Each number is 128 + 24 x the weight over its row's rms, rounded and kept within 0 to 255. Layers, rows and columns count from 0. The size above them is the row's rms in percent of the matrix's.

# layer 4 MLP up, 1024x256, rms 0.0504, rows 603-629, columns 0-127
size [101 105  98 102 101 105 110 100 103  91 113  99 100  94 100  98  95 100  84  97  98  96 113  97 115  95 102]
[[121 151 139 116  91  84 131 106 161 112 182 120  83 141 136 113 103 102  87 125 154 109 110 149 168 132 114 122 103 112 128 102 122 143  96  92 165 158 150 133 113 126 129 116 144 112 146 138 128  90  95  93 131 135 147 128 136 140 115 157 130 137 102 128 118  83 119 142 141 129 170  93 125  80 160 129 175 161 146 128 139 144 141  95 160 112  84 134 117  90 114 168 103 152 121 138 162 109 123 142  73  84 157 129 135 132 140  87 138 128 121 135 155 121 136 143  78 132 152 154 120 126 127 149 107 152 134 138]
 [ 85 122 146 140 134  93 128 122 162 156 168 126 112 126 161 114 136 115 126 141 149 190 120 125 113 116  75 169 139 128 106 144 132  79 147  64 179 121 104 123 115 131 135 149 126 140 171 126 158  95 110 110 123  80 119 146 109  84 168 100 136 139  73  87 142 129 146 163 165 146 117  98 158  91 110 149 156 116 204 129 117 120 148 118 116 123 118 120 119 137 109 132 117 140 125 125  95 140 112 146  84  86 150 120 146 143 142 159 149 111 120 167 157 107 134 122  92 143 153 123 148 123 151 120 145 117 119 128]
 [ 95 160 111 155 117 150 139 109 118 113 114 127 115 116 121 106 158 151  82  90 133 181 123 118 145  78 122 118 121 123 143 130 108 142 102  78 146 143 116 112 123  93 125 109 133 163 127 161 152 120 117 147 104 114 115 152 151  90 140 131 144 161 138  79  97 100  67 147 101  97 111 100 130 101 109 154 139  90 185 103 103 127 141 101 114 157 136 180 131 163 174 125 158  92 130 122  64 113 154 143  97 141 119 161 113 145 148  98 107 158 147 131 116  79 141  95 105 174 152 151 146 141 135 102 106 127 146 150]
 [150  83 177 116 102  95 137 120 128 135 146 144 144 116 128 108  81 109 144 100 129 128  92 138 146 141 149 152 128  94 161 139 147  80 101 119 159 121 124 118 126 117  89 106 132  88 125 178 114 130 115 101 158 128 164  91 162 141 112 124 157 144 134 110 155  98 136 114  94 123 155 137 111 140 161 131 153 111 143 127 121 123 116 153 101 122 115 112  99 146 131 161 107 112 100 132 109  97 127 160 130  81 144 115 142 147 167  76 129 161 124 131 124 149 113 152  95 129 126 123 135 121 116  84 142 145 119 114]
 [105 135 135 127 131 146 119 127 121 139 159 116  97 102 115 173  85 122 132  76 113 174 166 128 152 126 142 158 151 124 104  59 131 116  98 122 148 132 137 118 140  71 141 108 152 112 110 149 125 128  75 121 131 129 115 125 102  69 147 132 123 127 116 145 128 119 101 121 144 117  75  63 142 130 112 117 140  95 136 108 122 103 118 116 113 153 120 140 103 157  78 151 116 115  90 138 104 126 159 130 153 135 161 120 123 174  88 162 117 129 151 114 125  74 154 148  96 137 138 122 115 139 114 126 110 158 112 151]
 [117 100 145 151  85 147 110 113 115 132  93 160 138 125 163 141 140 149 103 143 137 154 118 125 113  93 107 170  61 133 143 114 145 105 125 141 122 169 149 111 121 111 105 185 165 126 125 187 109 131 157 126 113 166 133 140 126 133 120 134 133 171 113 116 128 144 105 111 123 126 142 105  87 128 120 157 107 117 141 129  86 126 101 109 168  98  93 131 135 147 109 166 136 102  96 124  85 117 145 109 111 105 177 116 120 168 171 118 152  97  99 169 154  98 108 134 135 115 143  84 127 103 119 144 155 148 158 162]
 [112  59 142 132 123 158  98 128 117 141 166 135 123 135 148 182 113  97 114 102 101 143 130 153 146 128 148 100  75 116 151 107 164 115  95 128 161 108 145 111 129  92 154 135 134 106 121 173 103 108  88 113 150 156 103 137 148 133 110 122 125 134 117 137 121  90  84 111 157 127 147 128 100 109 128  97 154 170 128 193 100  98 132 118 132 106  84 180  93 112 147 155 149  91 164 110 146 117  99 110 115 117 124 165 126 100 158 132  95 156 142 134 141 130 118 175 115 135 113 112  94 126  81  62 124  85 120 136]
 [129 129 166  87 147 122 166 134 136 131 124 109  90 129  90 145 159  86  82 154 135 113 161 101 136 143  98 108 133 130 127 109 168 145 111 132 158 148 138 119 167  83 129 129 153 148 129 177 133 112 121 136 101 119 135 175 129 117 105 125  91 106 139 165 118  55 121 141 182 128 158 146  82 130 136 165 132  90 117  98 160 135 180 125 125 102 120 164 114 123  92 184 108 145 130 147 131 136  99 162 103 140 163 160 126  80 138 147  93 157 123 125 157 129 132 121 114 159 160 114 117 144 109  99 113 117 160 137]
 [117 182 133 165 110 109 154 116 127 117 107 166 124 125 183 176 118 128 136 149 105 145 108 127 130 114 111 152 124 143 131 123 147 153 118 136 142 133 130 124 125 113 153 137 113  82 148 110 139 132 118 133 158  84 111 155  83  87 146 128 167 139 144 133 124 127  98 134 146 157 143 130 138  94 120 160 176 125 113  88 111 156 113 144  72 139 100 175 118 167  75 123  99 146 127 166 154 113 125 163 125  80 136 162  98 113 132 118 123 196 108 144 164  61 139 153 161 131 133 140 154 112 143 132  92 131 125 156]
 [135  82 118 121 127 141  77 102 145 146 123 124 120 149 100 139 116 109 130 138 152 121 130 148 118  97 146 129 118 108 186  85 115 157 100  63 158 165 110 117  93 120 121  80 129 159 168 135 110 108  89  69 133  98 105  96  99 102 119 136 124 145 123  85 121 105 126 124 163 152 123 129 131 117 129 130 136 148 105 167 166  95 143 100  86 121 137 116 114 166 109 122 155 122 158 118 134 110 150 111 147  92 174 132  93 130 159 160  80 139 187 124 141 127 173 127 163 106 145 162 136  85 128 133 159 119  96 137]
 [ 93 149 108 123 151 120 102 129 120 135 128 108  72 119 126 148 170 130  91 103 107 108 131 155 119 126 102 126 129 108 137  98 152 130 123 129 152 153 108  77 160 142 140 126 115 125 115 168  88 130 121 110 108 143 115 143 122 129 150 112 160 123 113 157 108 104  73 117 130 119 143  77  46 149  86 141 110 113 100 115 153 144 184 133 132 130 118 192 122 105 112 139 107 141 143 132 161 127 114 100 141 134 148 162  94 153 120 120 125 127 133 159 137  98 124 118 123 151 138 105 151 143 160  94  96 158 190 179]
 [124  68 143 143  97  92 157 139 129 152 150 163 116 121 120 115 118 135 155 106 147 149 131 155  96 114 124 115 123 111 146 102 104 104 128 152 138 106 104 115 122 133 124 152  95  99 147  97 163 101 122 141  93 170  99 133 134 114  63  77 141 194  99 163 105 143 128 178 150 111 118 136 131 104 135 134 110 187 159 139 106 120  99 135 146  84 127 141 103 125 107 142  79 148 131 169 138 135 145 142 137  99 147 134  66 118 165 143 146  93 130 151 155 141 120 140 174 129 122 146 130 110 120  75 138 148 185 152]
 [114 141 154 115 129 147 116 120 146 120 126 124 121 122 130 119 126 158 132 141 118 112 164 135 122 136 161 130 169 125 123 108 142 152 118 131 119 127 168 114 185 133 128 122 123 131 138 136 120  87 106  97 157 104 109 139 150 155 129 104 112 112 126  99  71 142 103 145 171 118 175 141 134 128  80 127 159 125 117 150 169 125 151  72 152 112 106 126  68 113 105 111  80 160 158 168  91 150 104  97 135 132 175 152 134 125 129  84 126 136 138 138 130 127 100 162  94 137 181 151 111  49 136 126  93  90 188 118]
 [150  87 121 135 143 121 136 124 142 185 186 146  78 121 116 133  91 192 131 124 135 186 155 102 142 149 132  99  92 172 137 114 117 100 136 136 139 206 117 134 122  91 149 113 106 101 106 126 141  90 105 129 118 137 103 128 166 121 104 135 114  98 157 169 159 127 117 109 130 137  92 124 135 122 136 155 116 126 134  77 105 147  87 158 161 128 111 113 120 175 118 162 118 104 160 150 121 152 126 161 146 118 150 128 122 167 149 115 139 118 189 152 123 125 161 142 133 104 125 142 146  99 125  99 138 116 150 133]
 [112 104 134 154 151 129 129 155 113 165 139 140 101 137 111 118 104 142 112 126 127 118 135 160 149  97 128  93 118 112 135 129 145 106 143 103 119 144 142 121 108  73 148 126 130 154 132 125 105 144 126 120 166 155  83 177 107 101 120 143  84  85 100 176 125  99 103 102 118 189 154 120 146 128 128 126 150 132 103 104 119 137 147 157 134 150  80 119 133 164  87 160 145 115 116 140 117 124  91 122 121 127 147 141 140 125 129  96 112 105 145 130 137 125 131 142 149 156 190  90 130  89 139  90 132 124 155 140]
 [145 154 158  77 126 139  90 131 127 139 183 138 125 127 107 186 111 104 132 120 131 120  71 168 125 149 116 155 103 112 189 119  90 118 120  67 130 151 108 105 115 125 134 156 143 131 150 101  85 126 117 101 154 134 135 112 123 116 117 163 150 163  98 143  92 166 147 123 130 124 121 142 107 136 120 145 128 131  85 115 132 128 128 100 141  86 113  97 138 119 113 120 119 136 117 123 145 102 101 133 165 142 144 124 118 156 142 154 122 141 155 137 173 145 171  87  90 115 126 156 108 146  91 111 127 153 133 129]
 [126 138 145 119 132 139 109 152 126 137 140 162 102 112 127 170 118 138 149 161 132 128 147 137 107  84 175 195 122 108 162 158 119 136 106  92 140 147 127 116 150 100 114 132 116 175 134 162 117 120 119 111 134 115  87 112 153 150  61 117 142 105  95 135 117 121 105 150 109 150 127  92 119 140 134 129 130 137 125 154 142 106 127  98 146 123 111 117 129 110 153 173 114 110  80 161 143  92 136 112 138 145 155 154 139 118 145 112 164 148 136 148 182 146 149 153 100 140 157 118 150 135 106  89  94 112 138 144]
 [146 123 124  96 152 125 118 102 159 151 143 122 140  86 104 157 123 121 143 126 144 115 124 157 127 134 107 141 128 159 195 136 111 170  71 144 127 128 147 144 142  87  96 133 144 146 141 114 107  89 146 132 118 127 146 113 132  98 122 122  99 157 116 100 134 106 106 129 145 136  75 128 137 100  99 148 180 122 149 158 131 113 134 102 117 144 117 112 125 184 154 141 160 122 142 139 126 126  82 134 131 115 205 130 110 100 144 125 137 140 139 109 171 100 119 177 129 165 115  93  74 119  65  81 186  88 132 160]
 [143 152 153 114 148 176  96 122 148 133 179 166 135 149 149 164 141  96 113 145 136 111 138 126 110 100 144 165 138 170 173 137 134 128  90 141  97 151 144 131 142 139 104 121 146 110 163 120 105  94 136 145 140 123 150 118 156 125 121 144 125 182 139 119  97 116 131 124  94 131 109  97  89 106  62 148 163 131 122 163 131 117 122  94 116 135 142 126 119 131 122 121 149 106 165 127 107 146  95 143 148 112 176 191 142  96 157 110 117 158 134 141 109 142 124 109 117  91 112 111 111 158 115  59 116 120 142 132]
 [107 147 156 118 111 131  76 137 149 145 176 146 123 128 165 127  83 174 104 134 108 105 101 159 115 135 131 158 129 136 164 159 142 116 116 124 127 116 133 105 120  89 172 107 175 200 161 152 137 122 118 146 134  91 135 107 106 117 142 148 142 167 128 122  85  78  76 105 141 116 114 113 120 121  82 123 135 147 150 127 140 130 113 149 163  93 118 179 109 162 138 135 138 150 133 140 125 118 129 124 159 111 142 124 114 122 142 156 127 102 156 145 158  87 143  94  94 130 110 104 153 123  94 117 148 139 131 137]
 [163  66 147 132 152 106 155  99 174 161 110 133 134 129 152 162 126 123 140 115 128 139 106 121 146 137 123 123 102 144 147 117 132  96 155 127 126 161  80 124 101  84 130 131  98 118 147 137 134 108 101 101  81 112 122 125 101 126 111 119 115 117  97 152 138  98 118 101  96  89 139  79 132  94 162  93 128 147 105 129 138  93 158 120 109 173 132 138 123 168 128 103 139 119 105 141 155 131  98 141  84  81 125 120 166 151 136 108 107 131 100 117 147 128 147 110 147 120 148 119 162 121  88 133 134 131 170 139]
 [111 114 114 118 183 135 100 108 181 138 181 143 130 141 128 138 110 138 124 114 144 138 131 193 129 146 110 144 136 141 131 133 118 123 116 137 129 106 126  76 101  94 163 126 148 116 125 102 159  87 108 146 164 173 131 133 138 114 130 120 149 141 114 109  62 107 144 106 114 138 108 101 100 115 118 123 125 155 148 132 155  59  98 103 122 108 141 134  77 177 140 134 174 114 115 103 138 123 137 116 129 119 181  99 123 177 142 122 139 134 148 114 146 131 146 124 109 160 136 121 129 147 111 115 163  88 133 198]
 [ 90 122 179 122 140  89 143  83 111 133 140 149  91 167 105 137 144 107 113 102 150 121  97 166 114  90 124 174  96 176  91 118 173 145 123 126 120 151  87 131 139  76 164 127 114 121 127 140 123  91 118 130 111 109 102 118  92  82 120 109 139 119 117 108  95 126 121 112 140 130  92  75 137 122 154 118 123 117 149  97 126  77 162 135 141  92 118 113 106 145  95 162  77 138  89 177 114 143 139 120 119 146 140 133 133 144 117 153 137 144 111 148 106 116 117 112 116 150 204  97 122  90 153  97 130 114 161 149]
 [128 111 150 156 179 133 108  83 115 112 132 144 115 103  75 184 119 172 121 126  97 141 128 119 111  96 118 143 123 119 128  91 133 130 127 104 142 146 151 101 140 115 151 133 101 118 141 159 130 120  74 100 139 139 136 165 126 103 148 153 106 130 111 133 119 127 118 145 151 144 120 136 131  94  92 136 153  77 121 123 183 111 124 120 149 151  75 149 109 146 132 150  96 124 116 124 116 110 144 129 127 124 130 130 103 150 146 145 134 129 105 115 114  89 126 143 103 131 170 172  91  89 111 136 120 144 147 151]
 [131 102 144 126 116  76 118 149 152 150 147 142 109 122 113 142 116 119 104 142 132 138  68 150 143 125 114 108 126 120 141 146 164  99 121  86 178 129  78 169 145  73 151 191  99 124 121 145 118 108  79  97 116 150 154 132 151  81 111 128 165 112 144 146 129 117 130 152 140 107 140 106  97 112 110 130 150 146 171 129 143 153 130 118 134 107 115  99 114 105 109 143 142 121 104 167 145 108 138 123 138 130 163 135 121 141 125  77 121 126 144 104 137 135 100 169 114 140 146 162 104 108  75 173 121 100 107 157]
 [167 143 131  92 108 162 139 117 119 141 164 170 115 127 135 197 106 113  72 116 168 172 158 126 123 113 147 120 143 122 121 117 105 163 143 157 166 124 175 146 139 144 123 157 134 106 107 132 110 128 111 104 123 109 107 158 121 118 123 124 121 103 157 126 149 109 131 154 147 126 131 152 107 130  79 170 150 131 166  98 127  95 122 120 101 115 120 131 156 125 135 159  88 139 142 167 139  74 162 159 131 133 147 115 118 134  86 124 117 169 177 142 115 124 146 100 143 139 135 149  81 114 151 110  96 111 182 137]
 [177 107 132  93 169 120 165 123 129 140 135 153 132 153 176 145 128 144 106 154  91 125 184 127 136 149 122 152 120 119 145 109 128  91 150 120 134 163 122 107 126 121 125 145 106 119 149 159 173 143 114 136 114  89 148 115 149 150 109 148 111  90 134 106 110 148 166 114 183 144 139 134 147 102  98 120 140 122 181 121 104 150 103 149  97 104 140 135 106 140 128 141 133 117 145 156 146 115 155 113 173 127 165 163 132 144 145 141 133 121  91 110 140 127 159 180 106  64 181 127 146 126 103 121  90 129 155 154]]
# layer 4 MLP down (transposed), 1024x256, rms 0.047, rows 603-629, columns 0-127
size [100 104  99 100  98 104 105  99 103  93 113  99  99  97 103 100  97 101  87  95  97  98 108  96 114  93 102]
[[146 123 135 115 129 130 109  97 119  90 127  91 134 113 157 131 159 134 112 137 124 105 131 122 174 158 118 129 108  98 134 194 123 120 117 151 124 116 118 160 142 138 111  58 164 134  95 168 144 151  91  80 145 117 140 112 137 128 127 145 105 139 129 151 172  95 145 141 123 151 119 107 135 145  99 130 115 132 120 109 142 126  96 138 107  92 111 112 132  87 158 117 128 121 129 110 129 145 112  87  87 128 107 109 112 122 115 150 147 113 131 134  66 135 135 159  92 138 108 119 123 153 157 114 141 104 117 112]
 [137 106 159 145 139 155 119 128 155 127 164 140 140 136 140 127 132 117 107 155  85 117 132 147 113  88 158  99 124 164 116 143 145  69 150 143 169 132 124 179 121 137 121 127 173 143 131 131 113 144 136 139 162  92 174 133 116  87 114 101 132 144 122 129 182 129 134  85  97 157 127 164  80  79 184 199 140 133 107 105 149 109 151 118 115 151 102 134 106 138 156 141 109 196 125 160 140 130 147 130 112 141 109 107 112  81 124 117 140  78 130 126  96 117 109 120 151  86 148 104 132 115 165 176  95 134 102 143]
 [139 126 154 131 119 120 155 152 198 117 140 113 106 142 107 111 107  86 135  99 166 111 113 136 111 131  95 128  78 122 103 148 102 115 166 127 114 133 125 124 144  98 120 110 128 150 139 117 128 114 112 115 151 122 143 159 110 116  85 160 127 135 111 133 168 114 138 120 119 159  92 158 133 170 145 109 129 144 164 106 134 110 122 153  79 159 108 115 104 171 144  84 126  81 129 109 131 140  61  78 146 125 142  80 183 139 194 112 132 119 125 142 161 161 128 105 119 108 125 167 129 130  80 141 161 101  92 112]
 [128  99 132 165  96 113 155 141 117 123 147 138 119 123 125 119 178 137 141 130 164 135 140 130 146 123 151 125 104 118 135 111 132 115 125 119 113 140 155 188  81 134 134 142 127 126 144 151 106 179 125 136 130 120 186 126  75 103 169 129 178  92 154 168 115 132 128 100 118 125 126 118 145 157 134 120 126 166 154 152 119  81  82 129 136  65 146 110 167 135 119 138 134 114 137  96 108 141 154 124 119 153 119 173 119 117 115 150  98 110 139 100 110 139 134 107 129 135 186 179 125 115 118 111 131 122 167 105]
 [103 116 140 145 116 152 111 154 112 130 130 109 130  94 133  84 155 139 116 105 111 137 141 128 117 151 141 142 139 132 106 121 146 129 102 115 129 148 123 158 129 113  81 107 141 120  86  89 126 139 118 165 138 107 142 103  68 150 191 111  86 177 168 154 152 160 104 136 133 133 102 101 168 157 161 108 112 140 130 128 140 152 107 151 170 131 140 145 135 136 125  85  93 153 135 133 149 129 175 121  99  89 124 169 116 150 117 155 128 126 137 120 110  94 142 181 154 153 155  82 121 116 129 153 128 101 133 144]
 [158 105 139 133  87 141 135 137  89 140  96 166 117 112 140 119 119 124 132 158  67 165 122 115 126 169 126 156 137 147 115 133 125 115 130 101  92 140 101 146 114  98 149 144 127 120 171 145 118 125 128 129 147 154 109 112 140 104 143  91 133  93 166 100 145 113 141  94 119 173 132 123 116 166 129  78 138 164 101 162 110 133 127 156 130 172 101 133 130  97  81 124 136 139 131 137  94 113 138 135 169  91 132 136 138 163 163 136 125 125 134 141  82 144 102 123 147 120 107 132 139 120 115 170 150 198 127 139]
 [108 137 148 103 130 157 127  76 140 122 137 113 145 149 118 114 137 102 137 145 117 143 108  97 161 110 130 119 138 127 120 143 112 129 158 117 130  76 155 125 107 109 134 151 106 106 110 124 159 140 133  93 118 149 117 142 103 132 101 118 146 144 187 109 148  89 150 127 132 147 137 139 116 105 164 100 120 114 139 139 105 107 160 133  84 127  80 126 162 130 178 139 111 132 131 147 125 130 119 171 137 136  82 156 164 144 140 167 123 139 130 167 126 170  95 142 142 122 137 129 107 151 137  63 158 143 111 127]
 [153 143 137  98 169 146 134 133 139 138 110 138 128 187  85 122 176 110 114 165 162 111 183  84 124 131 120 122  93 111 149 120 144 149 141 129 118 117 142 112 104 124 114  92 161 123  99 122 132 166 147 146 137 119 117 166 116 154 112 131 114 116 117 134 117  97 144  91 117 106 166 137 130 187 164 122 104 134 143 147 145 151 135 129 128 110 122 113 133 128 127  86 164 119 145 154 152 114 109 115 182 149 167 142 129  97 135 147 119 137 136 148 182 110 124  95 120 171 136  95  76 118 109 124  96 111 126 127]
 [119 156 128 121 141 112 137 101 133  95 124 159 133 143 140 106 125 113 125  90  93 138 133 107 162 171 181  92  84 128 168 128 113 180  99 155 129 168 128 144 134 123 121 114  72 151 150 101 124 158 141 105 170 126  83  60 114 124 105 148 129 140 141 110 119 120 111  72 168 107 135 163 115 157 133  77 135 149 136 151 130 145 142 133 117 103 136 120 139 120 101 115 128 139 171 121 128 140 118 106 157 159 153  90 147  76  73 108 139 150 115 137 108 105  92 137 111  83 119 139 156 125 124 124 130 133 134 151]
 [119 135 119 174 103 112 164 137 138 126 103  74 120 182 160 106 127 132 121 100 149 107 162 136 113 104 115 108 121 161 109 163 115 103 112 151 133 170 101 134 160 126 116 118 121 122 122 120 114 129 153 132 134 117 144 139 136 181  99 180 126 152 116 139 167 172 112 124 115 104 110 144 133  85 139 137 165 126 127 153 121  99 124 115 159 169 109 154 136 115 122 122 116 144 111 134 115 131 147 147  88 150 117  95 134 149 161 130 145 117  65 122 146  97 104 113 119  99 121 117 155 156 147 128 120 132 104 113]
 [111 122  88 121 166 141 107 191 106 112 149 111 126 138 110 121 128 119 149 149 102 125 103 138 139  80 150 120 156 105 134 138 178 174 124 146 158 139 131 128 140 155 152 106 102 137 127 139 114 159 150 146 136 154 163 116 185  98 131 145 166 151 118 136 107 159 131 121 117 128 103 133  84  91 161 141  94 138  98  93 154 134 185  77 142 142 114 101 157  63 103 138 110 172 121 143 107  60 137 158  81 172 119 135 100 127 176 149 141 132  84 128 124 150  67 135 103 123 132 122 164 146 141 122 141 119 118 141]
 [111 113 129 105 121 116 129 151 133 127 156  76 140 146  52 139 101 143 137 126 112 102 167 139 127 125 185 126 107 102 168 137 137 117 114 112 118 122 136 123  98 152 144 163  95 198 116  98 129 127 177 129 147 142 122 171 145 155 118  73 120  89 115 178 110 137 149 127 146 121 123 136 150 114 117 165 104 124 145 122 126 122 110 145 123 126 123  92  93  93 137 116  88 131 131 140 150 159 108 141 116 158 125 115 109 103 129 159 123 151 127 141 151 113  91  71 143 173 124 141 123 105 163 110 133 175 160 135]
 [123 143 179 144 122 126 120 105 139  98 137 107 137  88 107  97 135 159 123 116 129 137 156  88 151 168 134 159 133 132 123 116 147 114 148 149 154 108 135 141 128 143 116  71 129 158 104 126 137 137 114 109 123 149 129 177 155 131 104 113 111  98 105 122 172 136  98 129 142 132 126 153 169 155 120 151 128 151 127 103 128 157  98  90 118 125  83  88 150 103 131  68 148 123 145 139 131 132 100 123 105 130 131 157 164 143 148 131 156 130 181 154 178 112  71 141  76 104  91 153 153 106 131 113 147 131 167  83]
 [138 123 104  65 123 134  98 120 130 136 142 120 115 134 117 112 155 120 183 116 135 112  98 138 150 134 159 138 107 161 115 117 162 173 122 174 115 118 120 173 135 173 101 147 143 107  87 139  42 163 119 131 115 142 128 100 118 149 135 132 113 149 138 161 179 155 121 117 115 110 165 121 154 134 107 113 113 112 117 124 133 105 114 149  87 114 130 124 112 106 142 109 106 142 134 127 128 146  90 132 131 186 119 167 176  83  98 119 106 105 132  95 127 141 125 106 131 162 116 129 117 107 116 146 150 161 118 115]
 [110  89 139 128 142 133  92 155 125 127 114 125  69 146 160 119 172 120 162  37 124 155 106 138 124 147 133 132  94 113 142 139 105  96 157 108 140 114 121 119  93  90 115 104 122 152 115 129 119  93 121 145 120 155 113 137 128 102 139 121 153 145 156 145 145 155 160 123  85  85 140 141 112 107 133 171 122 151 135 186  85 127 175 118 155 147 137 148 159  96 153 121 104 117 104 111 124 119 123 146 191 143 139 126 156 163 162 192 118 141 114 102 122 146 147 114 119  99 127 136 158 123 152  83 149 127 151 130]
 [132  89 104  88 173 130 164 122 107 125 141 123 146  91 123 133 120 133 113 134 159 119 136 110 121 124 144 128 119 118 106 153 134  71 182 168 143  99 172 157  98 117 114 115 155 119 107 145 161 105 101 107 127 137 124  92 114 116 134 158 160 117  97 137  94 157 115 139 160 161 151 114 179 127 131 112 139 127 113 130 147 144 114 147 102  80 169 149 131 116 133  92  86 126  82 173 134 103 102 146 128 155 149 151 116 141 137 133 120 130 149 146  87 144 118  76 143 100 132 130 117 167 135 143 106 121 133 115]
 [107 141 137  95 104 119 119 151 112  57 108 119 121 114 160 132 122 149 115 178  75 162 166  69  73 126 127 130 153 164 132 136 132 131 123 143  81 141 160 128 121 116 133 110 153 158 131 135 129 125  73 108 144 107 126 159  91 147 141 143 113  59 120  91 122 108 126 155 100 142  98 124 123 124 149  95 125 131 137 166 136 114 137  95 143 108 129 129 121 107 169 169 130 151 134 129 132 153 135 147 136 150 116 119 189 105 105 118 166 160 124 142 144 121 129 111 147 105 165 104 141 162 122 130  91 103 114 128]
 [186 103 116 145 128 158 152 133 167  71  94 134 146 130 121 116 122 143 115  97 140 103 108 119 133 162 153 105  95 114 112 145 100 131 136 148 122 137 122 137 111 156 140  80 118 126 166  91  91  77 131 149  94  95 131 121 112 156 163 124 161 158 109  76 175  97  91 111  93  76 138 140 160 148 134 134 129  94 127 146 136 145 131 102 118 150 142 108 147 114 130 105 150 182 128 146 147 147 118 105 163 100 112  94 158 149 117 102 151 139 102  79 148 130 126 130  91 162 157 135 133 164 115 125 134 126 137  81]
 [140 136 109 183 164 130  87 108 161  94 130 145 155 103 152 124 155 133 137 144 138 109  99 154 117 131 101 112 105 109 104 143 115 111 135 160 147 138  63 115 105 138 135 128 109 143 102 122 104 130  80 117  86 113 113 156 141 106 125 153 111  87 131  86 179 100 103  89  93 106 169 110 150 136 157 120 162 136 113 185 102 148 136 100 163 101 162 122 174 138 160  97 126 188 126 115 178 114 139 131 147 137  72 103 111 125 125 124 131 107 133  96 101 150 167 112 116 151 131 123 121 150 113 150 126 131 135 124]
 [ 96 130 110 150 116 136 100 135 124  96 102 134 103 148 140  97 127 144 129 114 122 128 139 153 144 130 127 152 112 125 144 131 131 158 168 108 124 127  95 119 147 108  79 172 133  81 131 115 128 141 142 122  94 152  98 119  96 169 108  84 127 135 165 126 164 123 110 118 108  81 147 142 128 157 116 133 117 130 129 209  87 182 125 125 121  73 124 147 126 192 138  99 173 101 110  90 135 145 103  91 114  93 122  98 115 120 112 125 131 179 106 102 136 154 115 136 114 118  93  88 157 149 116 162 107 118 161 129]
 [138 123 155  81 108 120 118 178 123 142  83 152 101 115 102  97 148 119 140 139  90 172 158 135 124 122 128 127 110 124 104  94 139 137 161 138 132 137  83 142 158 128 153 125  73 148 115 148 107 197 137 163 135 142 135 113  95 121  60 153 106 139 134 164  96 116 110 106 145  85 117 158 125 148 131 130 112 142 108 114 114 136 162 160 134 113 106  95 133 132  94 134 111 124 111 130 134 134 146 163 145 179 104 101 126 109 140 144 109 139 139  84  89 106 100 113 161  97 102 124 117 135  97 147  89  97 103 157]
 [117 104 130 160 136  99 174 158 153 101 162 157 144 181 106 122 143 172 138 126 118 125 123 133 173 128 147 102 165 131 124 122  80  97 112 130 116 114 134 117 129 101 121 146 135 125 119 100 143 136 163 117 124 139 151 127 184 120 128 108 149 112 120 154 113 152 132 115 116 105 155 133  99 151 160 154 143  99  94 157 107 141 146 107 106 152 130 115 138 147 203 144 159 151 151 118 134 118 197 113 112 123  93 135 156 107 132  99 159 159 137  75 150 156 151 139  85 145 112 138 129 111 131 127 189 123 135 100]
 [135 140 122 101 123 108 159 133  91 118 144 105 137 163 146  94 101  86 131 136 120 129 138 113  72 106 113 207 108 124  97 146 148  87  85 136 136 145 103 121 126 130 153 128 122 132 117 136 121 135 125  97 158 149 102 149 133 185 129 132  96 140 122 161 133 107 109 142 150 110 107 114 126 146 171 117 116 133 127 159 125 120 146 117  69 133 123 100 137 104  91 128 108 143 112 150 147 101 167 169 160 123 129 182 104 133 111 114 121 143 145 111 112 153  81 135 137 161 166 102 128 120 123 140 162 139 114 108]
 [144 113 151 159 144  97 105  94 125 128 120 150 123 126 109 140 118 142 144 178  90 143 125  87 153 174 135  89  83 130 111 157 127 114  86 118 118 126 151 133 103 114 114 114 124 168 117 111 129 124  90 145 171 149 151  78 120 108 105 130 120 159 130 151 110 109 168 151 121  94 137 108 134 148 115 109 127 104 132 127 131 124  93 141 140 152 118 108 176 110 119 148 130 131 143 124  94 110 128 163 115 111  85 103 137 149 103 123 111  94 148 142 123 105 157 133  86  99  88 146 134 112 151  95 159  99 151 125]
 [ 97 142  97 140 111 115  90 100 117 162 135 122 138 161 129 130 138 121 145 149 120 138 132 155 168  98  82 137 162 105  93 134 158 100 142 115 158 149 136 135 142 118  97 128 158 136 108  96 129 136 136 106 140  87 138 153 102 130 136  82 101 113 155 155 115  90  88 100 121 107 131 144 146  91  92 109 131 130 132  96 120 146 111 131 110 141 104 116 118 144 184 144 127 102 122 114 150 186 150 120 139 119 150 149 113 138  81 138 127 148 155 177 166  88 132 146 130  98 100 145 109 145 138 123 160 138 107 155]
 [133 138 116 130 107 106 118 125 148 141 166 138 131  92 200 125  92 110 136  86 137 116 157 119 113 164 129 144 118 102 135 103  66 138 120 144 123 131 111 160 118 146 148 126 137 133  77 155 107 118 138  95 143 127 141  90 149 123 112 109 116 141 160 126 161 121 131 159 180 104 176 172 126 144 124 167 115 107 111 186  76 132 136 154  89  94 138 131 174 151 135 125 124 101 167 118 144  90 121 179 164 136  95 105 159 106  67 131 127 126 148 123 106 131 130 119 117 137  99 136 198 127 137 142 136 129 130  74]
 [111 119 129 124 107  95 129 128 151 163 160 138 144 102 139 147  76 122 161 156 141 130 136 135  92 112 114 115 141 157 147  96 158 166 149  78 101 146 119 109 177  72 174 178 153 153 151 102 149 121  98 105 125 149 121 154 127 128  80 134 128 131 153  97  91 137 121  91 159  94  85 142 162 157 154 132 149 129 133 125 108 103  99 118 136 123 116 134 146 128 127 130 153 120 107  93 150 104 159 124 186 119 128 149 125 143 140 165 118  93 156 105 132 105 137 100  94 137 159 165 154 167  80 140 132 101 157 169]]